Weights of a small GPT-style language model, trained from scratch on English Wikipedia.
Size: 16 layers, 8 heads of 32, MLP 1024 SwiGLU, vocabulary 570, 17.1M parameters.
Architecture: RMSNorm before each block, rotary positions, no biases in attention or MLP, untied embeddings.
Each number is 500 + 25 x the weight over its row's rms, rounded and kept within 0 to 999. Layers, rows and columns count from 0. Numbers have three digits each. The size before them is the row's rms in percent of the matrix's.

# down: layer 11 MLP down (transposed), 1024x256, rms 0.109, rows 12-78, columns 64-127
# gate: layer 11 MLP gate, 1024x256, rms 0.115, rows 13-79, columns 64-127
# up: layer 11 MLP up, 1024x256, rms 0.118, rows 13-78, columns 64-127
down12 102:540492486524498502443503476491472551523491465495508459534476449494511475475445516501503476463538495480468508490494498476448511510498493480511455497506526468526484508518499508533495491536521486
gate13 098:465513535470546508511499454507497474530519475501473479519537523497494489506498528535477499472467494488452486459483512518522471465538484536495453509472510505490509497536497527484510532526512508
up13 098:467515485449484472503488500516470542507519465525519457477483475520480457484471485449554414490524493461480507496528493454503505520506517490506520464485547505492530486514538465475529482498482539
down13 102:461491498505496468512458527520522496498471497525467472482478531478539513527520511486540500457495520509530505496484522474463463481511502521502467533492495524504517473499503500503489529447556494
gate14 099:504514504501517502474471548492534496480505492506460466522478457471488465504550480507519505493551485467483524528515522515499497521524485477516511517500468440501503497523501514529498462529522544
up14 097:480508479532489485463479514511509524537525489496453486543551462519458512472527455517501538471484505509479548484508497483501488501531515488507507524511473479491532507476515451494534480496459575
down14 095:528467481499510497477480508493496484499479544524528503467533497467504541528476528489504488490480475500507502520491507483504471459490476488483475467524477497493540484544482519482520480519513453
gate15 100:505533497482503490507490461478497486518451466460530556454488482512442479506492481474556493503451480524524509488496491530499458511514508459500468528480501543480531481470551502501527453471481521
up15 097:481502508506487502536490498483499507548484510463489494513493512500489504523507479476493521472462487528534453520484469569470469516532494467486507534509502523508524487511485500488497465503572498
down15 099:545520465476532504494468496521507515485533473503548565507430471510487482488489496502504527454479491479504584479493493503504498514504496513496501477508533508489489459521473492511471479494515507
gate16 104:469507478499473543520477496505501481491521511500494489473492491477475515485507480493478486542516518487493474497552511475500486454482539472489469496518485505532490500495485485452524507496495524
up16 102:477532501513465474490530508445537501485517495525502493481497486457522460515520488484489461486520474461539500484508496484473469493479436531466472512510520504512464502515527476514470492502504512
down16 105:512523467496493507562499476488464484479495499496519440483488537502486524527509510471501515514484488501493524517522502489496504496507534491486499498459525505515499470471496457479506475485509513
gate17 103:497504527527557515514466506477538508506499489501492485495525517480499492560500525475464522524471487466502533509495532529534521520516500470490471424508483502514482498508536514478499448466505474
up17 099:510474499540510494461515506471461527532493508495496493504495485505516506405520494540472485494511505470511554497539517510482494495527478516495471510485494507459472481481499526475514514490498504
down17 099:481490432536520415513441473490517539489508507493478514507474449498488507492504509489474466429483520544489443476514529496510443471515473474536474460489502504496491550508524491477502503528508461
gate18 100:538556500468534498502503515498478494497501491490497504431476495461473426451475517517525496526521508484520513492521481470510488505483521498539517506516460531504477460519506495506511520492479485
up18 101:489539502482482517530493519526468501553486504472525534529496524532486468513494518508496484470507505507484544513494540533510533497491484494511489485524505534528482542471453515491487503483492569
down18 103:503506492523517518506531501492495481519513513488512499472508478492468525470518494513501520529502491496491512488471516490521506512464502552506549533585544534508495483494428475482506535525495488
gate19 098:474476493507518502457516497478507485505457470490516471477471507491512508516486501480515465462470431517527485478468517500467520567524470520524545459482532495511520532502516489516484526515513493
up19 096:497524474516474491486508508485492504489517483490517491500444537501470440518495503518490519505506506464517515510516500453498494474473523493495523502480537477427556492500495505497478513533537495
down19 099:483530482480538508485497508487486499526515486480481478494525482527489503482483495489490533474499499482496526507477544496473482495522520534480474492523590509430515483506487494535528498504526490
gate20 103:515525542508459472481472514492501555529467495480523488487521531513479504456489529485471511514521509453495510534499527516522484494494457525473533468486520553525471502464481523511523509471521473
up20 102:493509458491520439498503482549451537484566480493432493512455507509430479491499532474458505484471524522480487475508498481508516559506516457530518481472510497448494507504499496517470495496524496
down20 102:471498498474527476488522484507523478503513500463530524486499458475497468501419480487511480530522492473502555469523523507486494498520470480508532499465519505548537513507457492507483504465482532
gate21 102:496468499471498538523464510471497455470497508536468502521528515508496530477467484489474461525513492510490457492518525467481474452527466506524529534462518485470494517514524490523488522506501480
up21 100:507483562488521504484535515513494467504446508493496533472502454515501486522494508481454474517495500514529488469489511478501510501518499441532467468504522453521510481550505484508486492487466461
down21 096:503458483502506471513470547518463479496521486506517474492524507499531515526542493482459477542514533482495529514533511473504502501421507492505485481455516497538479487466489505549529508469481466
gate22 097:475517468516468491465488493516488488511468545517508504498491502533468489489519544501476473496509514517434506473511501514546528420506530462487485546483539480493476523494506512483526532483486490
up22 097:515476493485533481497480526468465556508488502507507492490468537493463541496482484518493458528467489543461459464521476519519505483502486467498468541510536460540470539520500489475521534547479472
down22 098:506548474518532448525492508472493490500532489534504501538535552462456515497481517526516510503512494513504472522471483495484505478511518505466500483499503472514489485487508513546468523519469498
gate23 100:498526490506500481491484464517471536461524485525474505509505497453477518524530516518504516548523459474459521522507492558492487542501469540500505501474506458483475485504517505496524509496529467
up23 098:519494476503488523491498512455513548429469522474531489456525504515463493532495497491522514457497491547547500513463458498510544515503517498538536466483509469511539464492523559501523524481513514
down23 096:474472494539478534476561505488514510521476511488497483497493527495464459466520520538501450475539503521520506506489495482506498502505486466524501485491535486455510501502495531498463458498504544
gate24 106:499527461508516437515495482543490498507485547501491464482509537495463453524500499475552502518503505539496464478491504515479491500495543493450523495557474498514507477498526514527534536505501497
up24 104:517484494547479470534531466474488502491542526485471453505495453558496483546526491456492451480510475497482483550472501515502505512492493463492515506522466509507530469451470472556482517515550489
down24 106:521511488492497490518510479472526511496494478471526479486543499531517468510530472513518521492501455480492517489517484523466533486517479505527476514485528474473482505481498505476517484472508495
gate25 099:502487508459515509532481551514539499485524553499519510443478490528539523512511505533502445546508489549459505464502510519515474514468495522490494514512544476507521517520480484499501520505428518
up25 102:449512486527505469518497468463493506448517519465488491468536508495533499527498475508483532525492506493544473490488505484526484509517538490502502501517498477532506501510494528477488512519527570
down25 106:521513464510509424501533484519505499525472488517507518462431536529513508498485507529494457499537486499528478493490468482500484503513495473531497516489520467507558486461481517511504488529495538
gate26 098:498475460485514495500477504514525490482503468458483462496514545522489485522471490474530506451572489512520536505553504480506472537483496471492485478505517470484512520500512499477514510504494545
up26 096:455517525524460533496544530525526513529484545518513491526506508497477488520482500500455480533508484548490536487514490519547512533457475471502542457475461510527487528524475489531460513510450456
down26 102:480500507474464545483516449545515502479476524557520531495434519524476491512438499517522486488517480519504528531468481475491482466515485454505526474537501530523508478520488492460509489462476525
gate27 098:520506449505502470473461506482474487510524469484560484540532482484509486475489475517479445507512521526450515502521507475534480466474489490476489497548510560507541525453526438529530523498522478
up27 100:483534472531495493480476482500529476525515499487476484513481466471524485472506513518563515483503515544502498492489518548492532525498474489528506539477493506542493535532489510526574544477467458
down27 100:484551495486492518497494525532512495532513543504500521511509481467453484522475443503550515553505495431519487507479524515449505455472496526529511535502440522492514518485498527545460498521480489
gate28 097:488461460502497519466494504509521515532531481525473485476443504502513492560528537511497455484480513511535477498519539461491490490507506527484486451544519503470453529469502470447483508490491513
up28 097:497512487472496479512495520514497514532529543568453544508494470475542492517490506528477498446469510512535471514523468488491469527483497486484511486491516514501528484518449516466518459518467491
down28 100:529483488484538501451503523478460513461552512531504540530545476484534538478517461489487482504495507536501497551497442474447493493494493527511481536469502505512509500498486494485483526464530518
gate29 096:483509506486483459494480486496521499519527502504544526482497510511543521488515485509502514543521481499490500535483486519495538454487481505469495481517496491514496520469537452507527455571494528
up29 092:454544507486435535492514460520534503462488524506488498485499528456528503453538486536505515491493516504532480492485482525470477498506513497496548454512517464505528501472516479508470487505520534
down29 098:487482499498471519516484522484511504465458511541556483499507504442483538452499497486492480536459493484465522512468501511486515467522487475497486535460508539490494540495490500447497490544471451
gate30 097:476507485490507497514461499506522455487500470456509492503505483489528506478508445473490460503546506470430543527542496581487501495470545513475477512497501461527495500509541504493512548525498465
up30 097:479448512480503542503499466493530507495524501475495501518475503578540522509467506489453507510533487538474494509519484473511484486485490502513514513522492552511560514455505472532491560476457458
down30 099:509483517482497482475505524477501469463515508495494482486562530475529475513492510506523473540500484490538521500495536518526490474522488527507511487483490468463445506490498541494502478458486552
gate31 098:535531484524529471530518522479482494491479513516447476528485505500517488479504544488488500522550518455469536555493453526522443496480455497572484482476532487480462482493478530499481481486487531
up31 095:464448531475513488520522432488497532477461518478471508498521480514512502531480498453513549465509512508494512513492503506462462509470526501470510507485501559474490519509517518492513516497490488
down31 097:511508502530475494464500495510478463517506452522524522443498503504502498531544482491503514484489503528492488535503476492541501475471498527526477510523506486523512479426507524500539501513555510
gate32 107:487510524537522516491489446503530435456492543534444501488488505463508478503489491476554514513522497505503522493517485513519475473440525501499519478511486516490491509551508509459512519534536487
up32 109:512510506489524498511463479490484497529463550484516519441500497512515446495470520508500538487547529522500501522493521510498492473484527546502489493509512537526507498510497491505520518543506494
down32 095:488537435525473494472503508529471483508439509506519520519505509453450507494514473449508517527511496506496497496484504488468480462496533519500480463496480475480477524488496514458481459498465463
gate33 102:476555496514479466478507451507521494491511510519485506498464494488504485509513488489483489500492488511521494526500527519511437476481517484536531503541483478492504516499553439516518526509494500
up33 101:494473550462485502524493425505512547496487540471500521539518487490526514499516546504462489521511489477549478470506507509484524468511495492463501535484512518509533510552502461518500563492515477
down33 100:534494490530480521485464478513569496484491510502519501456575479482519495483524527505499509491488513504491557490505518478468508497507524533514494495479459492482474462466507506540536526493534473
gate34 095:492484480510500442505517501532546496507502506511463483501508508505515518463493488455512475476502502514491519530540562469472486500483527500545502493491504520485503557469498518472508499529497531
up34 096:501495514551517500515520457497484472505498472501463482491488528572510490472501486488504504512466527520489496516449509475519493509463516503485526455511510507500458488524506508525471511555530486
down34 093:441520504518502515442504516526456522482518499491537515549497508520483482531507545502498503517502496507503425502558489499497511520450475477472481455494509493528516448465513457494497509490495537
gate35 102:528485497482520487520472535510550487455463534501498484508489505485508519490516451456491498489533501518516514458487501472520456462492468491487460484525489498461487493511554511491512516531512518
up35 101:426486476507532471505501509465523527489494514538492502450493507462512493524521528503517488454504519460529506491505480541493551487476483497493486509510461506453506519504531465517519527453490513
down35 100:493497533515481454484450467492527502486500525453464486473516519465493510491500508483466555475566495549519554536508524511495466504458444482539469496492490514521546503517496464522472512516460487
gate36 104:479531513459488492531486478456533531491492511508460484514486494518503469494479497530523482526513531469510505432516506465496474484499517533471500546543546497476462472458517518509500502485499482
up36 104:525551545490515476495527536520466483491512521500510530529490487538513469469510536507472522529472492516522525542493538495483468558498510492524498521515515484470547487479485542556492524479498518
down36 094:482471459455494519468487510485488489522499496504489537558476510546440503511510478505507505497506484527472477509502497465491488555551527469488489525469537509495479516493482541495495508501568466
gate37 099:496498535483506536535468502457504480498468509496501458498496512463545483514479483524496538540490494509506496507523498485510521436468508499558461485465475458472462430505505531464462502528522494
up37 103:493457537521474516558501502486504493504521511491489485475454486525486482519471508484510507449518514498436545530493464512503485522492495504490472491498511475538516500469495494520487454491489524
down37 104:522519486468482527479471496498453541423484465530534478478487491496446485509532500514484450494527521500486494503504494516542513521486458513514530517480530517491472463472493543527516505475491486
gate38 095:505505507507475543548534530483527479512506546507492524510483485483512504549468551508529497527496487477518488533517493547566478470500503510462492456461502497536513472512478448502495484483507501
up38 095:501497513514519484503496495540505487490525566456515498507538538515513482498458497523488509554520509524524504489544483482487503520495506502483479469517515483452505497467527509513475499519495509
down38 088:504522530528438524563537514514515473534527487479541486579517528487498493504535465503491492447477534490498508505510517481477492510471505529559537498542505520485463491512519521552492525536556498
gate39 103:448507473490535492508505486477520509492478517527472478498477486496483510481498449517542494544526477490468539486537465531511470487512463472464495500472501507494499529458544544490505485473491547
up39 097:471542461516442536471481460527491525516517506517477461531492499539517477503492511546460491531504491515474522534503451508520532455520475503486472500486532533483525471507505470433494496518476541
down39 101:501490536527528497547490505551500519501525533500472517497494492493433528499507523515492497479503501453487480491487478511492506512532507475489491495519488535528500509578467521524468499526515526
gate40 100:482554524537489473536520529478458519538516511519491515527537512523485478509523495499455533475543482552530489488504526494510479494502516490528492499516514535486484516493484529521515532526501526
up40 098:500492478485499514483525550483480467469493460537494474471533484526482507493523478496513467487507497495494469519518518502509477507533453480492457463529530469517518490524508441469482506516498511
down40 096:490500511469537504459475504496512465503458491493483473413517475533466489494483513488497503548489477552496481481528499530494530513485476504547524519510532511512498497506550518494506553519514519
gate41 099:547489494503525477468520532523463510501505508482492510482534534503528532512505516486496505508458488479495493495516509492461496520459528465469529525467485503501483465513527469543508486492487528
up41 095:482451547516494503508506464538469439496440477498493531512490510490504493528516514495515541483533529535488483513535502468516463517515532498485524498486534508553458503477547425551495517475513484
down41 096:466504548507465455514491517524513511517514534488499460461468456493514490476470502500514456491522464493531511516472560459516479524495500505512516508477496456523526490541494478462441468531513521
gate42 099:478519503504488470512518503498504493530439505507477479462472479493472524521510466412535501508455514515503457479532494534503492541478474535544495494498480440524511496502523506486480500490550529
up42 098:517508465532486492484491480498509512530532476508508541502523442533511535521517511481538491487478493485521508489530535478472500467469532500527489437470469528514491464499480526510528489477468495
down42 099:468494501504508499493535485503523513500477506513559528513495470545484504492494479510493535510544538521515523511523543529524514483528511470542517480472462487469485484511494529472465465495499466
gate43 102:522500473485533469495471496514520501496506471493520478483516469461477458486554538505507488512479500538530471493497497489498504501552510481502501510532463480487523468445502531504514485466464543
up43 101:471469470525517487490535481512515529475474472531514472471437493522531489493519491511516488515524510491534493497532480517504504506553482535516546499512478509532460545539537486500500486479478554
down43 101:513546497495515499493518485526497477480513494558523472473477473511509487477523524509457470547525492513495528497501489496533479500506457529491529529515450553490502477500515506550495489525501516
gate44 103:466488525495469503511495490490481491534478510493499510461492493501464501476527479559497471489504509470517532495482567476482500474525485524486507512496494481447511506533508495494475538511502482
up44 102:504548470497505498487482511520539472496437468521490452515447517527506549525458526512503499483479490510443496498497482479484527463507575459500497493471477509500468450462501538478499498509497506
down44 101:515456527510506531552514512509471456506462493486563480508511543507523517501526482504501497465514493508443487498528505504472482457492474475498533499517507481470468508436509514527504491544539500
gate45 103:515488464481493501502488504478510469467492476479491493487497487534528485539477500533480511496494485507501498504510517469508483502509525509473471503472452462514505505465517499478504543514507494
up45 104:482474508485522520485476498501548521519514514465506437497469483475516498466551485530526473555506527471466541478477484474513538495521500501461501521489492532522501502491454461517499495498480495
down45 102:530503480472501448537507496506464509450507507515499506470486503471532527529444481498523482498512470514501475480482540513499525471502514544499473557473496486507533501529519555507474519522487489
gate46 095:514509504495501447490500482500478525530477506457497530515531442480488469516520500515492478494487476543496490440479459499472499510464487514500489493463555454450512515472494500503530502483508528
up46 102:543548497515456476516442492491462494516553534477543495525473509485471482529455490526478497495531514475515501504507499485516472519553513454493496518523498520466489528500505519537458498524493500
down46 102:483552494455502490487529483518537496524503499457527519544499481501518525444515535475472512451494531480506512482457504507508507464528494509445489505517487500536489463478506476504537491464494493
gate47 101:485469555488462525483530517482519507535485493463529465527443491530503523512488534465504506490491521530478516453508525507483524520534504500533494507519515481500513510540502442528498480506519528
up47 100:512489505507480550506524483486509498465499513534534508527477495535522547527501494501533544503481521499504514456515450510522487515530479482536548461508493503518528482470503471506503517527476464
down47 098:510475475474496453465471450511465475466463456469465503508468461494485478462491527499463537525496506521494543499532473529502506517501525463497501499472544523526534481531481500511488496498469511
gate48 098:513489481500502509484468477489492524500484534480485510505490428481497464506569499547541498522505510457490506501513517458495556476463514546532428481519479473489491479526538470518512498522520557
up48 095:470524523491541523534519493555461453497568487510495530493460501512462471478547501509461474520520507515487510502463485469497472481506503476473504513533494498498473488550470477503526477476522508
down48 095:470533511513469499471503488440498514551480465465484491525474470489519477491518483568468524472531530523482513491507504496481519506513502522492489455521484497475496513471544472518486522492486457
gate49 096:478486518481461474535470507450488521473499499490498519443494484504489487504488509504490483469508512493459519526474469472557496470516454455519489535485506500504492523470537536496493456550461502
up49 097:472468487498518509553497501458509464500464482450506530489474487458475474509508462497491509439509500529511500488517518520488542527487522535531555529533511534505516487503481481527446514526525474
down49 098:514484487522484471517516556491554495492513495529501462499528501497471489446490511512508468486459533519501550556459538503512525542485513504517497521526496490468500531476496476503457536526448490
gate50 099:530489544509508504513505469529472504472487525482467515481511501491492467474528581519540490497492511500493491545551477511518502463496530484482493551465480566515502492528512497493526492472523549
up50 098:518484543448458493522486535484485521514504534504532533438492490502469492482534530489491513473512520467460462469507480512520517435520494502469509533462482515465502498490496473510528481461481476
down50 089:483506511528523500514540512520453517455481485482458527506465473517495513453504545515511533563537491507498523498493481521474503488481534487500513528512468591481500483526492514506522557492517522
gate51 102:468506483524487499549484519507495508518516512494456554517471527546493466487475522475518516488509533482520492526502525486518449441507516486562542527493469483476494466482466513490507531472469512
up51 097:476532496476539536529483527493520530472470463557490467487479544496484499464495498487537497497461506494512483479517521494522526472527486535514516542507455503481505499526500516505528518475500488
down51 097:540494485515512515486537501495513472512520487514498512472490497505506522522492504519497482504515486452454456524512521507508507499486476458481464540537526490518462506503469530534544517523464514
gate52 101:464503488502492515524535519535504519522468492539470502517511508460525490479515512491491476523469508468468493526490524509498478508525548504470471474513461475503501472457527499477493469537515487
up52 100:498487537484504521485486521514539536453487523545491519523483476465456467509489482497486500461510529499546445491538511487501513542499477493523524484467498505444446506468526547502443519485493507
down52 096:526502528474470532507478510495523508534533520469490475464534494495467506457497509554529521487515516536530563522475496539506482519494495519516487549515472493525507480522488490470518524474504477
gate53 100:516511488477507500497463500521457454484492512513537473505482526546518497474510564495537532499546482492471482511453482491529509486490508462447505538516463461485435510505473507480505495480504453
up53 100:549479459487481527483481503470438525510557517517521499498478515556519480466498489495516498457489503526489512458479494493510538508441473514510497533496523517462527547532524460481479482555486466
down53 100:515498492500483536500447526553485516548492518461524532478493482484509490519504476519496506502496465518497468507555495536551505451524512474470530501448505469489472473509509463502531494460497483
gate54 095:498571469466529511499510512492506484479539518514514537489498494482492544507554475512524499501507478515516439499516502539495466514510521538517529480524512479490493527480514500502471517529495499
up54 104:489494526466482490510488508518500491478524507526506498504481501451508525479529474460524538482499458519549520448545490493481489483484491535480512483496475541504491531492494550476498500503472507
down54 094:509474468498456522459464515510509480487479492483498535526468515492495498501521521515514515497482500489529470494545498481511494467480506461541519486451507520533548510510490507533457474494540518
gate55 092:483492508515516518552497508506491548503494514529444494538500511552514519459512563474515481518514453464501488517475493505485479527472437507536462472493515527512520485546510506481474475468535522
up55 091:498478508482464523486503485525498493491464454500500479487449494493483482516493486508496478492485560509486515501508489496480543485475526491501502492551469456465491491476482539508474559504444481
down55 077:506476467487510504502512525481549483492503486546531501381513461470495495496486528475524536491524509532510504499491468473488511465539494505498478525492533517464502526490493508498503503494479478
gate56 101:456496481479514517437526529472499551486497550441543488483513509466552480464490513505449471471520523479514462509491472487518472502519507486509503514523514509509505509479501483449521527468498522
up56 099:514502491523479504489505483562499500479457505501467453469477488486486460487516516498471472475497509515505546518554485510536518527478492517508528444495501519498498477496474533507524485512509488
down56 099:495491534512548490481469483454536510501506486473483505544501539474487443514474464504535550478525546535476531531462480540505472508523533518542459476487512552501512508514497538418470497528494517
gate57 098:462492427534455540508497522510499511504508490503545479492486520519505468463483507478508527513519486480512512461551498541472539488530473476513511494508484536480497511453545479506490493544528478
up57 097:508524451507532495509480468512523510503496475486493505471494477546457546485488499502534505509531512476477529486506488466532539561492494469539494496503508503467502526505477538517538512512471453
down57 100:460544514503515523484520453507517521519466502509503480546463499507511516530446503496497487522480486475516469489519495479517488478531482521546543487502484516534504442510496478519531525522515479
gate58 097:477488452474513480491521533516537476516549519487461505474516488489484540516543515476519532501481512523510494429479510440488469449517517478525552495494497551501524501528473477486537495504490484
up58 099:481488488565504485519495511474539500512443520481479504476514471532490493536478483528483490481508512516497528506491472500532422489530486489516491519483486509534449512459540480496486511516452455
down58 090:468538559489513469505504453526495504534492505543475438472518522482495513485478488480421477492470519498497497486504497475484488530439504507470491567469505465552489528467516501522464488476464544
gate59 104:445496494471487555499518459544504521496502497470537475491478484469480517474516519528517489526477511485477506511512496529522489516522533466526464492483506500480452488496489494526500523510478499
up59 101:513455476497485547511513494469500511508504474497455459516481473530482494463532494490490529516536565533477451479542509486486532516509523502531512515466510502535502481507501454537481480507495458
down59 102:510471458521499510497483497526543497502510513533448547456481479513489487517492485515552473458492502521517494525515497479515516517493525532530499487468492478501512477503509484536508528485497480
gate60 099:513547512540506518541506515518470516509510494467477541518490502468479472507529520508476489478532480531515473491502506511514500494518497493506543507486491493516491480503474478502544528496492534
up60 101:519508501486533523484509525450514476518489474510532500511466486478453422503493496512475532563507486503491467528513528521478547489500504508473479464564520505485532485485533478508522495486488461
down60 103:546475461503499466549496514514513483537497522481517475488519499503469474467525476514496548480486466447543527501501487513488478490496476501548480504513491535451461516488505476522517521482462519
gate61 107:495477450469523465525508451493463511518487530505573515492480515479505515493504535537528464501519480551472507478511465503471476511457504459517526470489483486495475556526513514481505556479464494
up61 104:495469527472549488479521491468514512533465548476511501533510461528542454530464498539481506522482504464520522479488453528522500464529487476496518472506481494477496485444468460503512548474498515
down61 100:479484472501451480518497516492534470526505504533508485525489474500499479493513478547478524458490482515570529502506470515467488466517472554485496473530519504508496480503469517524521520471531511
gate62 097:525485531487524489510497516489501551471481476502503521513474497496489510507532507504492476457496501507538506489503540496499504507524480513479534463497483457493513512475486509479500469504477477
up62 100:486539484514492476498457478476461490516553452494463535514481539489497567522572504533523518502485476527483545469542494536530488469484487503517503483501522499472488490527508477496529504526518431
down62 096:495494506527497518529521536532517524475495475502514478502475515485496500510540485522508522512466518510495534482494521528502524495512532515475495539469521480528492479487510458526492492511487489
gate63 101:473511522487494518525508476510483533497496513503482496468492508526481455475513484435501470445477540503522526517475521534435544489474486520495506530494482480513500508538498547490541469508531495
up63 101:513496537515487500500575538513483491481504489496499488503478439509519488542478534411525529515527525499513506500505534467465526497484468495530517495497481523513555487546498474543520489509516475
down63 104:487448491529498492502528523478484478451519483484502543518474486527501510495479483516537510465464514502479452487519439493498459532531439484522464458497479502483500526498450477532502470499512498
gate64 103:461526441546477506538525511529529472535516463500468484505515504497531545481491544482495532510515528480546448505467548493502513520510486509505512476532459490487484487510472484563483478539463454
up64 102:497484515484465500502503515488498534508506470499549509498482497493471518538527465495478504463511502557475494506479472490477484501503481530529479507507506505487508506511488521460520515483512523
down64 090:529515457503511524523488513492477504502497504542468462470500536524510526512499504528494528507513480522491469541507488496491496535468491501498472476513487511495460491532513530507534479480455483
gate65 093:482520543549564545543522475486524498455496501501476439504467543523515528534531476461492518468478499524510493544477501527483515494488498534480471541455518511523528531469460479519516495463503489
up65 101:480471528494493523511555565471495486544488506510447487501501508473533482531495504481526480554471499471498531522502464488491492503528502502522481499518499499481523489517469534500497510542503514
down65 098:555494459504507473524526488492483500467496508470482515502525504543451532489447511531478484514537529548452486468555476526464482480506524515518480543513491493513500490510461505569483529461471511
gate66 102:518513458521475546526444536492497522527508481479504466487513505542525454470508464527492478535498495486518504494475487501506433535475506482500523500509509553444498490488536483493463507546477462
up66 100:506506520464539512524503508511459461545497514528516463498491514483513494469519477478506485498522512496517477519495525504500450481484493509509500472500473524493463519499487485490534542514493510
down66 093:524510486514501517499476471524447527533522490521508448511522507514532507487513497482533526527521497492550509513523505487495473505506511538475471477508480534494496496564500519482537499536495519
gate67 100:518524480481497500515534529480536532460483559519538498504501519522510439509477515521505503499485505463474448483492500547476497500502514463512518508511461523500495534484527486503500488493519514
up67 099:447458523489487506471497528458492547506525510503476541510473473491489551497462565476512480464494479516490475465507539497494477504550470489523515523510475488492525517539522530511507477501490511
down67 102:536496504484497479486513515496505504560523478530506496500475479471527504508479510502480487522489507509499490480546471552500487464487528498508501545497480551526490512536517479481485498531468514
gate68 104:525517471462517520498476516508470516503490514486494500505477542497533498518566514470489486523467530538474470531482461508471527546512492503486490481499512515473523501512487492496560507474482481
up68 105:490460479489540532497491518492518493511547507531497523509495534523526520548500491518472469514499457527457462506502502506524463502504528499483489533492523520470486507531492438524530519506475523
down68 103:509487506541445479489517498495439517481551514500566509543520521455481521488513502531519469528473483471497536492545510478524499507475518518512494502490487473533454502537505483504476460493488539
gate69 096:482521494537523486477462489481483487498507503476457496555525520473482476550472492466511491537498485473512481532502538537514527494480521523476513509486512504487479517517468481467508523500509486
up69 096:532517503515537507481531497486440452485469490513460489450447510489494500468542541482498485474497514503506519473468440479523514520507476507495533489479499466527526485500528488522510542533513481
down69 101:535487498525526491499502521450563483442485481477536548492488528496530471510509515480511494510517513475478449507515505497517514482474500522500496491532500502516487464513479510493484491481467464
gate70 104:466512482503496503512475476525541525478527490458499466516531494516526466478506500512520496490502530439541441465500481516460510491486482562521545479501507469476493534495514490451515490555484457
up70 103:496480482540469504500536476485479504512482488452527513485515485486458487495459514513441535480471513512488505478513534499475495503497506514456476481480496489538482540507513526479525517427502462
down70 101:514461514486518518527489504479478518481506523487539515483503498456501479539516520486521491455499491492504510518455482520545494491567541514572486466429513543496466521485453552465510530488526528
gate71 102:475495532481488506521506502478552447511512490496494476499509534460506499491500490515533479514484488513480517504561514494483486464532502511504516514558459499506495486502553537534499516514491472
up71 101:480467546511460503556505491531504506461448553446469479489516492498512522508429472472508513497502506479518498482515588515503474489526480519499507500489464469494527531487494474521501488522512463
down71 104:509475505506509524502497553518488482521477485510499480496471483497486498518502521530521512466517537511498492476548496495491508497532496521506555459487471504507496485462529487491519514483499482
gate72 101:470438479481493537513520495466514521499517500470522481447481506540515494488493503512463452475493515480502493475469486503518539458480507500472502540536498500511557494491523439527513497510468496
up72 100:479497483469517461491497448498509509483522538478520536494490507501529470492526539494495513532507465472499480504488501514476515488457540476580524523535505502504486486522430506457512477514525519
down72 101:515463511501510530513511465500513532528524526499497537517457470472457466479462494492540460554475492487515517541505519469542494515489472516517518516440514502476476531514451515479515477521517478
gate73 103:459497488522499481493501490484485468495534536493510513485530529482500480521505490502499518504503506458490474501483483487455487501489513490466478520505437448486494505479518469487510548486500469
up73 100:508481494452508503491541522519539514538487501487499448536498496530501450511515476484445516507464521490517543479489508463480479491523545500497487506508499506514487500465529502479518483492540500
down73 106:536507544500508536515510478527478531522456492479507470530465533528502495524514494442466493485527517521473512522487437543506483502500466470495503536478521486480491489469516543556514502472494522
gate74 102:517503549509504496510504533490515457527455489515470493491503527495513512474480523477485520469505487526518451512533507489524517463501510541513503463478525492501502524481502514489524477466514470
up74 104:500482494495489496477474528490490482532502471505513512464520527456506478525549503505542495496517459513485542531528484545523510537446489477499468468514476513490524524498468503509516526519561513
down74 108:521481481516518519525514470466499506516529537474551508463490485500496507477511527515534476530495462486485516457493466517493525485513498566511505500503508516532498514491519483524555521517466482
gate75 103:466505457518540509517528472538490505514539540467504518500502508488508535470530547505526546479504503486510510526484522503527510489506545519523500477506495489475450459543506468508510478484482510
up75 102:472488523494544497491476511455488520491509498484534475523479485502475469514469524461469483503516480456474518484504465508524539518436514523486482465534484519558532533530482512531534539467491491
down75 105:467497554499493462532512512490528470492546470493526494497535477475546485526513546461551487505518498490531503461471492493519523527463507510483505548517556500514508498475528492463475520497556512
gate76 095:493497512496515487509527458470494447500502522529487529473508551505480518570487477487477519511470485548441463476452491486488482498513484512494487490504494500479491494462480481508499472479475505
up76 102:514482492546506494519475535501491487499495481518542483507530516530521506563489494512498505519503481489513492500516508487528498459489509487473503507488466498527549541487541536491519514492511456
down76 096:523551477505493531516524491484528497518488526499492507536498531508480502515538503503524480527496476543492497507502517512560515464484474497500512493444545508523516513472463468518508527439481488
gate77 103:487478513482551505472487518532511530518480521467503512508509449541513458517499479496497498517462548492502470449511509491469532562490528519477478477525510480509489532435500501478567482469564544
up77 100:467511497519502518488496448532479520483462491504509499493516447536509477489501506485477482467522449479468487488504470506496483460488492480576496454499520489484485510460503507514489556505486494
down77 104:460491535490524466502544484499496499485512495507502495512492537489499490515494503528476475481530492461487472513474507510507457509495489502491542427514488503514478446494524449443511508505502528
gate78 102:495524529478494500514445470541479536504448502500467514479474502472511529479492501505494475528494496522506512543508503522465532495514523470502462523505487466499488489492495491496535530492477475
up78 102:517544497494495445503494519547465461558499514461477515467470476504463466499457513484482509521468488536556498512460500480506495528517511513514477473536502509529548529465480507537541535523471536
down78 107:487555474507498475459522512496492505499440512435527497514451476468458490495518500525525529515481511466504524483495526439479466473492517501511430494484484492527505499469521471450520494489528495
gate79 101:528479501512543454510436495513497490507458511542491535512505469501484491541494493549479529483526491497525469565458487496510503496527472501481499494481498452538451514490440443501504493510491482